{"n_layer": 10, "d_model": 192, "n_head": 3, "n_kv_head": 1, "head_dim": 64, "d_mlp": 512, "vocab_size": 1024, "activation": "swiglu", "norm": "rmsnorm", "norm_place": "out", "norm_eps": 1e-05, "positions": "rope", "rope_base": 10000.0, "rope_fraction": 1.0, "qk_norm": true, "attn_scale": 0.125, "bias": "none", "tie_embeddings": false, "parallel_block": false, "init": "normal", "init_std_qkv": 0.0387, "init_std_o": 0.00866, "init_std_up": 0.0387, "init_std_down": 0.00531, "optimizer": "soap_variant", "lr": 0.00662, "lr_mult_up": 1.15, "beta1": 0.95, "beta2": 0.98, "lr_head": 0.00668, "warmup_steps": 100, "schedule": "wsd", "decay_fraction": 0.657, "decay_shape": "sqrt", "final_lr_fraction": 0.1, "batch_tokens": 32768, "seq_len": 512, "doc_mask": false, "z_loss": 0.0001, "train_tokens": 138400000, "steps": 4224, "dataset": "wikipedia_en"}
Each number is 500 + 40 x the weight over its row's rms, rounded and kept within 0 to 999. Layers, rows and columns count from 0. Numbers have three digits each. The size before them is the row's rms in percent of the matrix's.

# layer 3 MLP down (transposed), 512x192, rms 0.216, rows 108-151, columns 96-143
103:471482509544415532514517504435476534538506498469489470458514465439488511486463515446407509491557481447502497499391561510458530492504534429606473
102:505538504495497458543473543524531503538500470481533470512493582520506537532553504500444529547484494450528480438513516504585496469525415556538507
097:448538497490551537517502492489484429512517489464570488533475480473503508549486496473420538444527572523527550404579441529456469511449565423415441
102:461568563608544546505475479492518516423479507455486478479541461563467495527482499472493473460495494499544526487489482517475502552525477500449513
102:510432464558457488473569445467479496534448511473534538460531512498520499503510544556459582513508523503429474498471509549599489386533506492534487
100:541503466513482430529477470459461456449516513525524530505463521472415487485519475424511540532489421497581511557469560509563497489510527506538445
106:392523517475485486449540503478603524434438495468538523516448530465554485506528538504466537503505470487510584442505463495497589458531491570497574
098:515534463531530447542495500559427486494467472517488485480497434455473498470557467472523433456508482499445435461440507399569506508515500535642483
101:418518485473602528513468478534513477492483580503386521470510517528480525489519486495394461519455442491588511436474512531418541510527542512540510
100:465464493515492515510463510544524574495481571481475452522491455512423550466515535538548561521549438502545493530458490524482512545450507571491508
103:471532426509505497534512497506494530454513545482531481488460499479573512455441437476517518530469494504493532517575495442517502513539540458590522
102:657556500482487504547484504533479502521536459516542486550503535533540567564508511433514455527515434569552528545554461530475507512478506508488476
102:478412520491425484481549481486500543493585486540486451551532482449509471510508529536468498454559532514448482529513510516511469495549524448490475
096:522490469478527487607482456585554516539450511489537545462517410546519476443523503488466573543483525577426521482450540525553477456488510533451550
095:493492467453541473558539451520445566522504435496457452497442442525566528472496539457556471473550502611508445534470495456488512521553568513468463
100:554549499501475496496465535501492487500417518511495461564494569468488534419501463528500531507528601523481511490417449464574549560492546487540490
102:505513494438550471455487507507493575493530555503421564466437514473483516605505550479467505488416482431501530465518485466500486540538529474540459
100:552560526481445510452487526497434457437470425485502508527478538505485426568491453544384611485498439488487558515479520500513527472528541476606516
095:517446504560475537533455535442441464510483542523546494473570491520512507559521501505522427518527465477505496565514506506556505477565469461568506
105:465498476500503478470548468424503552490434499454489431432492475461492388491484447521562506561483483477471538459509565496584564593484521469481574
097:487498510597446515529512504474430579515483549558465464539499525507497585535521499474504555470461514496493540521534440527465485473450494558452459
098:460451429490418482466514501468518528540501462495496509492565502458524499554505431502510464529503455385440459510482563488527474456494487527572512
101:509568557462502480451497549447479548451517554553467502520492443525457537452515514482584524460482429481478457477544592429429522477482498559520548
098:570546518454438475530483439483518535499489498472564550477568508520476423479497458480484490525522432486412509475496458511518528468478509618500510
096:549509488519545559482433491527528471531527504485503477524481471536582438479515474498483455513516549564529547555501523439505583528445479491547573
105:461476582520474563494426455548506513556516452524496467548503575590504496485554503539493543471514464469538509524471511417507490531510472490482526
098:512522518450438549505545536452523465568441549463440499538447480483534505465523559464526493486484439464512520462518500531558514530529526549449506
098:580466481544491548552522470487472514459521475496511503512511462503419478458516544501502457499570529518449526541536495540475581487561500491488504
093:510490473467554529563492479539526458538509470411473448521575513455567528533522503509444438434522486496558517519500482465490539489539538514450554
107:525516548461501524554545488492485476509483489564539485475510495503532485533504521516448534461509427461462493535565485518539537505477533533440547
101:519462471494463508466424451461540525570511518509536486526528523503478539521450478596408575500533481530503479479523503492483475519437522507468552
098:489539490501495514478470430490521509525499540495462531421466516513577425463510458461448592507473497432567514520570547513396497515569510510546500
100:536500480534453486541492566569446431606444515512493611574517495459459497457566520444542494574524471523420484489501498418556514489432422502484488
105:560497486468552514461497476540534482542566427539541530543562544520545514464584483600512459526448531465486518435505497434583470527442554423487534
103:431523476548440534526505454451457534493476455467508513493527512475458469505514597558470584498501517553444478471497528496551553446521469518496452
100:491456454585498479443510539555469515461510475500446615391520557614430459525517506496436451477461523480482532511525485484423530537511500518504458
097:532525471531484514494488485444543529518522466438540595503464482510510509451533499546536529496434532502522427502480446480531481474560525535546544
098:542489495521509545543475471596492533496547491473550455492518485576508566452492442524499565512472487547546469414443412480494483490538424519363514
095:498556437521521509541505558515470489536539536482469515424527495435520488424465477500571464434486451539474479445450428484485596500517494478517498
106:507501452475486606467416551480506527545515440467513541468523475510435503448498580571515519454492430501517476505517491575537463494456512456486497
100:495492437505580496521536558537510524531519537473503498551425441426469534544492510493509505638530427449553478507503509449547522479473563510502493
096:520493392514470478454548507474453545538508438453513555478454471549486484444529458455457544477516486500480509540469504475522526497475430448520523
092:426483531538501461534561521492520491472489463459466565468462487425501465521515544441464480507499499518546491524545589514558443573561560493489480
095:402530480549497438481467482459511449466509454474462434544532433580488469491540583558498581557478461532531481506513448518512488526543526530539508
# layer 3 MLP gate, 512x192, rms 0.265, rows 109-152, columns 96-143
093:514482451481485494447516494499542446554440414522526514540512454495521446482523503412592489509473456559511573503509467561437553544454490569489534
111:469492545555497514438512443468438541491489498454468445543539464483481460443568452501504482548454532544468486478498462507485509493469552457467564
093:543467433471506534424529526429531493513492557433507482496489511478455495525464618544476493532471561489448537493507478456569413500487486533531560
103:446483514529469560482412477482472517452489497463525493533503501567490618499559426488508502481550555528412432440479449499536499453551521522546495
120:548469485536564493547445502523430470461513497469513468564494562488499522558527483398490514544478458486526446451480501464536477551487484489515472
100:452534479526502613488454545511522469429541488518471456516518504505501457482491480472507422519466513512421490493525524486540521485582529445543463
105:481448452456484567462479477496520501525500570417473491460599487529517569438518527538539490415451476473434516519518518459515500442485489475486457
105:420531499479490562491459451508579451477532469472448501526516506500550575431480509526495549508461532597456490501553550507600570433491483437568563
095:481542542500425511491455489502543499462510537447438518482509449503454497471535527539534569429497500474542422536489548462516529557505522499467520
098:479528501552511476487538443512481501531521520512479514587482506544475508435473467507521499501556544576538503422558481560520450538535434524460497
114:473454449450556440511457508503512505512504537466524460542500444452477548523433522489465471444533489487558530473531516503436489513464511468565535
100:443461452493548484486504507445543534462486517491427457450479505500465498464440520473507544443548490473557514477475478547520514550504499441506531
092:486522504502563488556566443511548460522510476514500501565548405484521446477501458465490477543548474477546514435457457476541491533490517562470515
098:530451480553517560443499449549514533477483526490541489519454524471461514534496526476570445504522447481466491538576574524495440518497511459496564
104:557445511469457517460475500564463482446518483436498465451496488464491525467503515490546478427491520590488453480468458495478425628497503557548477
096:535523549487495473489478510423514507514581413469495570510503508534486529450542527452482430488521526518545486491481514484462486527522480530448561
092:506516484464521552484523571544476503479466493550508489474445502519565549425485493577444481434561587555492475459498515493490460463562552534518466
087:536476482565452469516473473498513586478539557467503518482512505540468478520445480521480481482450554503550553516495486530572562430551508511532490
098:499487515491514500492515518514456476492465501494426461542551560489477428527484587538540614436578513535478428540541515489518547583507494481436515
110:538485526419461461512515540538536494498451501530534492511492469492482574515512557503511402497475521577435474515608458516482471382512509499476574
111:483539496478520524527595566425519448544538515519499562538459515506560451485478503437506518563528436513443508549429502510503504470516543543571466
094:494492429480491510538452438588516507516552542559517492494479545458452498462536478484475413503526538483503406478492533567494535495515540530489502
110:459398472549540459481526513509519458471480538516469457503443552500551557521546513534483481474465541537496424423532489458484500535550548525451509
092:545557530568489395444504500544495470502512531513517561475499524487517478504564528514432555553555511511449395480497538446541502480464498493479447
097:486538499469487513528512624425588473450494493435513455570389503460567474541479498501517541500516426457460514500503424439472463524532435474481518
086:498514581551555550520520525499529605488551508450452394477543511533514431522482531433503455451546595494534455560570490462476515554491460496472497
098:516448517397550503476494483488518461493463421536501386556515460479458498437540545440448528501475537430481538456519523530456443469562436444467520
098:559495472579419471512515437553526565587489490543522555602574493524516526440485509534459504480470507478506517446453455441477497540572475447490516
109:541568470472559423488535485435525565497433526515492520499570527521589558538487503443495459503518523465504533439418520524492518512495481588506486
101:472452553493509476462514527550442535491486452533551562496464557489505448533548478476566500491512477473492473561422566527560533530461550511503491
100:525543549470495494455510586508496488500544536559500484435475495582493434440499499543510437528571513540515554412516501401545506409482531498507473
103:525536569473506512454572488599573454503555485503544520554490450454467454404501487452478499449525508500476542556462562506441508496450499558516531
103:467488474433488515435507529520518541404500491564486474432540544548575464501495564507544453509474488495509455479492563545445448551572460488536459
102:523500548509453441460446526528479562510501498517561471507486478405520474486540421541457549502491409562381477463486469487492482492500562487542539
092:534469591462527447464509517512514562506495488488482446556512492542486468586607486482498486542581542515500527575515517519467522468498514501494491
085:522509507497591548421500566523519535598466481448451494463501518474430488511507489516477488530496528526491519426547445521510567455586463479501473
100:547494503487496495548470495434487539470483532491457521478527521508442537561521540468483510473504562486525475544478497541466497459404529466459534
093:520535483405476474554482512473516493486490516462519453530547484462477522454457481479377467510520543498506477469583558511499565467522512489536508
100:470480519444518456498485524507518501443541427498518477524523528560482528565538529539487509591526499421424451563539473458451484578495488524522512
095:538491412486473466527517502502466500493516505506483473554522537619520626478439483474538473526464489512497492544547560483498482499536441532516448
092:505510526559450426482544550538589506511492517491496537557573494505478552584464517510553520569481503485486494524492522504562459429491504537505496
103:457483536506517452492524558525499547552501475474562492456478497495442487477409615489543484534539429473500453490491502485534446546486515572508496
093:533438552468583503595505476447505542414461512488583496507545451491503514506477505511544534592457491504487477471495462461433442515525541515498531
100:529465552545575538536531502534513530484474503628466531525400504430482492526509466480474529525496476537537471489510512472515481491490518503527482
# layer 3 MLP up, 512x192, rms 0.272, rows 109-152, columns 96-143
097:506449487509532497490537554529472509534470470519509546442484519524499488496418490541519449597494537534506463527487533510429523466525532490484516
106:508515590489521547442600553503508497425495536451480413458515548463497495492497555452534529462504478564494511556531502481445442515503506468392495
092:472471504487543451532545502498496506544517457552551495497548475460515473553529505533503517492524441474500522488507519515522502480480584441464524
095:485516497507520454491576476535561480438473471542492484541579518478502477483459529451534600476481515486482443458473545586525501457518448597493454
096:534505529503565491552405497523394472474480504463514444539483604493486496552483484413490540599522419459459454538484494490559488465471499485497494
105:526508468483524475505447461494464498481449496569476531589501436449449463453468521432574535503506477500456474561560486526505462510523525494563584
107:490523500484518474482488555538478562518536491472468460512542507508525475529425485448511506525508467458431516527533459544520511437450527532525507
097:449478486491469486484498549513550598471546473482439487453563573554578533479541504524467575530478483525481496487441501454577438496505470485521473
088:534490446478538506519560507542447489564499446552479531510525449472513558535490501453501461494507468532487512537463437498600457462492504422556476
102:553462474603476498532507454478521460588512490461459522553536511484517425496471511446490515477471473490576556434501475516530483495485494502505517
114:475510493452544486473519482482515521503581480447530545497518493515450584560469483482424513521571516538565487487472493507595531473472475593530513
100:533522445474510478457447480525436479520525439516534482468469545560565462458469517480535535486533474492536509460515528513494579571493540517480489
092:500514456557505503532490446545504482536537510489447490490512450564503516576498545500536488523524563512440499446479467523480458450498450554485540
097:527447458495476555438480487485567504538558522457484521528470512475493489561467449492510474485539441476512497463550523471541519536543568473470591
098:482529521534502510484494532486422492549495500447535537463525520507484528493521527472473506552530545474465445460541517458472545549466471466466467
096:565532534568527560494445532501438489498570472438515514424497487408527486484528470455449469485531528527524437545567488525592434562563488544451462
085:483509461451502586511518526560462528472490537538513535505459530511516519441530441549456488439571522578457473543455527480464482449529542439492516
093:520583540498541491575532520492538467475548551438529512489445473464518542517553444511545540389513455508482464458543514543490483472459421468460497
100:475533505433494443550590500521542490471546427508535523573421488548479488553484462558465497543445544458450500530558554454465486494520528516532427
097:561472590483423524475494495479481464516457558548512466516404486482471450519511564520450496501526491568443525489514447575536451485526599484390470
107:513473478531488559481504536447485577408486509532435502515508510476482494473473524535478495507486474524522496529541465499521445577477507470470462
100:436548465490537485572466424488542559501418484521545568533483502493477533491509489581518485496576529481461402467535502487517551516488478523464526
103:438547500477410444537493478443469460497413520471430556501474482528440515522493476449511502485422448490511468501558542417452452484437539502472426
095:492548518503480525494486507475577441500527458492527481430492500565519498546481502474507524528515513471511587457494550541485459545498451463390495
103:473450524475537416478478525500583529502538476480483547479464555481487477457531432534455495535506446446453523494556496595414541452542421534460446
087:507445529514522483517554506542444576492581498456464484472521558566516473479499516435503491437489604514515488573544561466475529526492437484539520
096:485499549538527548471498504497526524484515519413507540479461541498562479512483508467485486506547437505594515550497532473539472498488457526486490
100:581471489463530484471474425455471480514442473553514564594463469561486543518478485533466524504518529546466525423531460501531452437474470522521462
107:421563505530545533466525518446549431465534570434518498521509535469501523495434514546501470492470475478464492531473560493487505482508517493495557
096:477506494533459426451500443517388445465541450464517599501508491491463563549491472509509539524471511525415481470427465468498549580479545524438565
103:525509479516471500472571508540473548413516517488423466479464510515509507438533422499525456578551526648562583366547548514494563487504538532569559
100:517498432458529514506504523548537480548496493443520502504450526560476558438538491479530502529509552490482493473552521494417506496518487547551439
109:457449486465519468538546549504528444491500518565546479479470546490546477537513548493516512498522578499503510496516511404466518511473580566573478
101:485538537487464473513457470488451521537498567525506462458518452499460466489456526472497587502444521531478481501478495439522501466538569466530497
096:542537505572505454540551484499485424535543468449521543488467461479488549441526522514421529480487426497468518517483573533537527463453535528582501
088:487487498480524580443492518411468521450435534493528533497456531484493466540530527469507396519545466536538470524472471527435484552464415518493493
094:531514524449535504500480483474471547427485472552492568470463483489431493510447484453558497525522555502456511591497513516471529495463479450506481
091:478520506482474521511576525539581497475540572488477473540479555537531537398494558525421557453499567580528498485592508538461540462570531466503453
090:489526553436514518496478556487497527463500519472551511537477477525536517466492499503458439555557482492482503520570470530463469551480526501449472
101:468503537509543538465553486495455481415462468528508474502495436501478413498547426510468524535562530494578500492477495544531408523467520531464491
091:525516497487498510475519481544510523502550500521484495502460509509536499504468505488542525404501560503497496551513510513475556494472459479505539
100:533491504459442501459563498503439511531505466495488582498457589479473555424488502468465540489527611563534502523579460533526529471513513481483479
089:514495563498514523504504494490501564576554494510527485518454514496524548511425513527491469494556459468457508487559514435478484492410459574474522
102:477444499494529530529464567475469509452446553540383492513438437563525551465489540452555526483470432433531509490521528580548453521493587453458439